From a checkpoint of a small transformer trained on Wikipedia.
Architecture: RMSNorm before each block, rotary positions, no biases in attention or MLP, tied embeddings.
Training: a variant of Muon for these matrices, 293M tokens, 8927 steps.
Each number is 200 + 20 x the weight over the matrix's rms, rounded and kept within 0 to 999. Layers, rows and columns count from 0.

# layer 5 MLP down (transposed), 448x160, rms 0.114, rows 325-336, columns 0-39
191,204,196,170,191,169,188,168,215,182,204,191,212,166,210,227,214,194,223,203,236,211,202,203,192,180,192,222,244,201,172,212,177,194,151,178,212,172,164,197
207,202,219,197,205,183,193,174,201,225,235,183,186,201,200,191,160,223,197,198,231,196,199,196,183,212,200,214,182,205,183,188,204,183,199,220,201,215,199,180
192,168,193,217,205,213,192,211,188,191,177,182,187,175,204,208,122,187,204,205,208,180,142,211,224,196,179,202,232,185,207,196,149,188,185,185,164,210,165,209
190,205,225,202,204,173,209,205,200,221,192,216,181,177,202,245,213,200,185,207,225,225,197,208,187,214,199,239,205,190,191,177,206,177,175,241,193,202,228,191
181,198,191,186,171,209,174,192,199,242,213,209,209,201,192,181,189,201,201,158,188,187,178,204,199,172,222,221,223,186,210,174,233,209,197,202,190,193,232,220
195,201,203,165,173,194,177,185,223,216,202,214,206,240,183,232,212,205,190,210,208,195,156,175,191,232,203,188,215,201,201,190,191,216,204,197,216,221,182,190
182,200,214,215,237,194,204,180,187,230,213,185,194,196,210,178,252,212,213,209,184,178,195,175,209,194,202,226,173,213,236,220,238,208,226,203,181,219,184,173
203,186,202,196,191,163,222,198,211,209,197,180,214,207,226,184,213,216,203,181,209,172,201,178,178,215,215,210,221,147,219,213,172,234,167,199,188,199,185,219
222,202,183,195,199,202,174,215,221,203,206,170,229,192,226,203,147,188,222,192,182,174,185,180,215,233,202,190,171,163,205,194,228,194,205,172,190,206,201,162
231,214,207,198,190,174,185,181,231,190,222,165,209,252,193,203,219,209,188,182,162,198,201,199,201,172,183,202,182,219,202,188,179,223,210,220,251,194,188,176
245,198,128,206,186,223,210,182,176,208,185,158,192,202,201,184,191,207,199,194,195,208,197,203,180,205,192,166,180,221,175,177,198,252,224,216,233,183,198,183
183,215,215,209,203,149,213,167,168,231,208,239,191,208,223,197,202,157,193,194,160,176,232,182,150,185,220,199,187,212,166,175,207,179,202,149,234,176,165,198
# layer 5 MLP gate, 448x160, rms 0.2, rows 326-337, columns 0-39
208,220,224,213,189,176,189,229,201,200,215,197,206,221,192,199,207,196,184,194,167,197,197,253,205,210,196,203,187,185,213,180,187,191,205,216,212,212,215,196
203,175,182,208,199,189,190,212,219,212,213,214,200,194,199,194,231,227,223,193,201,209,230,209,195,153,233,206,210,194,186,157,214,175,167,186,176,188,170,179
196,209,215,211,243,217,219,212,181,238,210,224,208,179,206,206,201,211,202,135,212,195,228,244,195,201,203,210,174,215,212,208,240,204,216,201,201,190,191,186
222,197,198,207,174,209,233,180,176,204,198,170,186,188,234,193,258,206,227,245,216,245,216,151,213,234,175,189,214,184,210,189,175,193,197,208,194,221,176,201
195,176,221,193,217,215,224,205,243,209,184,218,180,202,204,162,211,181,198,178,166,212,200,214,198,204,215,210,147,246,172,232,194,207,188,219,198,256,161,201
235,237,219,220,197,228,194,201,173,204,205,203,213,194,221,217,221,209,176,217,184,191,190,178,196,196,215,213,176,195,190,205,199,217,211,184,179,173,185,188
222,244,230,189,191,203,166,182,188,169,194,175,215,182,228,218,201,243,223,193,205,199,205,193,173,207,211,227,195,230,189,232,196,198,188,180,211,189,217,179
220,211,168,198,200,186,207,220,193,224,182,240,207,177,201,186,189,213,198,194,220,214,204,168,213,177,215,202,221,189,176,236,212,213,200,212,190,207,178,203
194,204,218,227,179,195,195,173,182,212,209,249,213,197,173,205,217,238,233,218,229,208,193,169,191,181,186,218,190,176,188,190,190,233,202,186,220,197,177,188
206,187,208,175,217,213,179,187,164,225,204,195,174,231,190,197,195,195,194,169,204,168,217,217,179,205,223,197,209,210,187,221,227,174,194,173,207,202,190,186
184,178,212,248,176,175,238,196,191,149,194,174,211,221,210,204,157,181,210,192,187,189,231,215,210,182,221,220,232,219,153,228,198,194,164,226,212,234,206,221
225,169,195,231,197,201,203,194,160,197,172,177,186,195,162,165,211,228,168,222,197,212,238,241,200,178,192,174,209,206,200,228,208,200,180,195,204,203,191,225
# layer 5 MLP up, 448x160, rms 0.209, rows 326-336, columns 0-39
210,238,183,204,188,207,202,172,205,128,177,204,218,193,178,203,183,181,200,236,224,225,199,179,216,196,239,184,206,219,220,220,174,207,225,211,190,223,214,223
212,206,146,222,194,174,204,189,198,222,176,238,230,195,201,212,189,171,226,191,196,215,225,182,197,193,223,194,212,187,188,181,202,196,174,207,206,198,202,184
177,193,191,178,202,187,220,198,241,196,231,231,243,197,211,184,199,187,202,186,227,219,165,194,200,193,211,211,224,202,189,154,182,203,137,192,214,200,193,204
232,195,201,192,202,172,206,236,200,199,194,162,189,182,248,204,218,193,222,199,223,200,190,192,199,219,170,227,208,195,211,200,171,201,220,199,225,232,198,212
216,182,241,219,251,205,215,176,220,227,198,221,202,193,192,187,186,168,187,171,190,211,170,165,224,237,217,202,218,234,200,193,191,220,167,205,222,214,165,210
222,179,195,174,205,200,206,224,225,202,195,207,239,221,204,221,209,207,196,206,173,178,205,214,212,214,210,217,187,201,162,199,162,190,200,191,223,171,195,242
205,209,190,207,224,227,211,238,163,187,176,196,202,184,202,214,226,186,164,198,235,215,225,223,229,205,172,240,184,243,209,209,166,201,230,199,199,226,216,182
195,216,200,201,196,181,165,225,204,186,195,237,197,188,188,206,224,174,176,203,216,195,210,185,218,218,194,198,203,206,220,225,205,211,210,190,201,163,198,198
209,233,175,201,187,207,209,174,207,195,170,204,192,237,151,199,204,194,181,187,188,176,183,217,182,203,209,198,206,234,191,201,179,194,181,212,212,210,227,224
213,233,200,223,211,192,201,226,205,179,197,198,202,219,179,242,185,213,187,221,204,240,204,182,215,265,186,237,158,244,207,214,191,175,213,211,221,155,240,224
230,208,237,197,159,205,176,189,153,192,199,182,170,218,178,174,214,209,209,207,212,190,226,226,236,223,230,193,193,209,198,180,248,208,202,221,214,229,201,211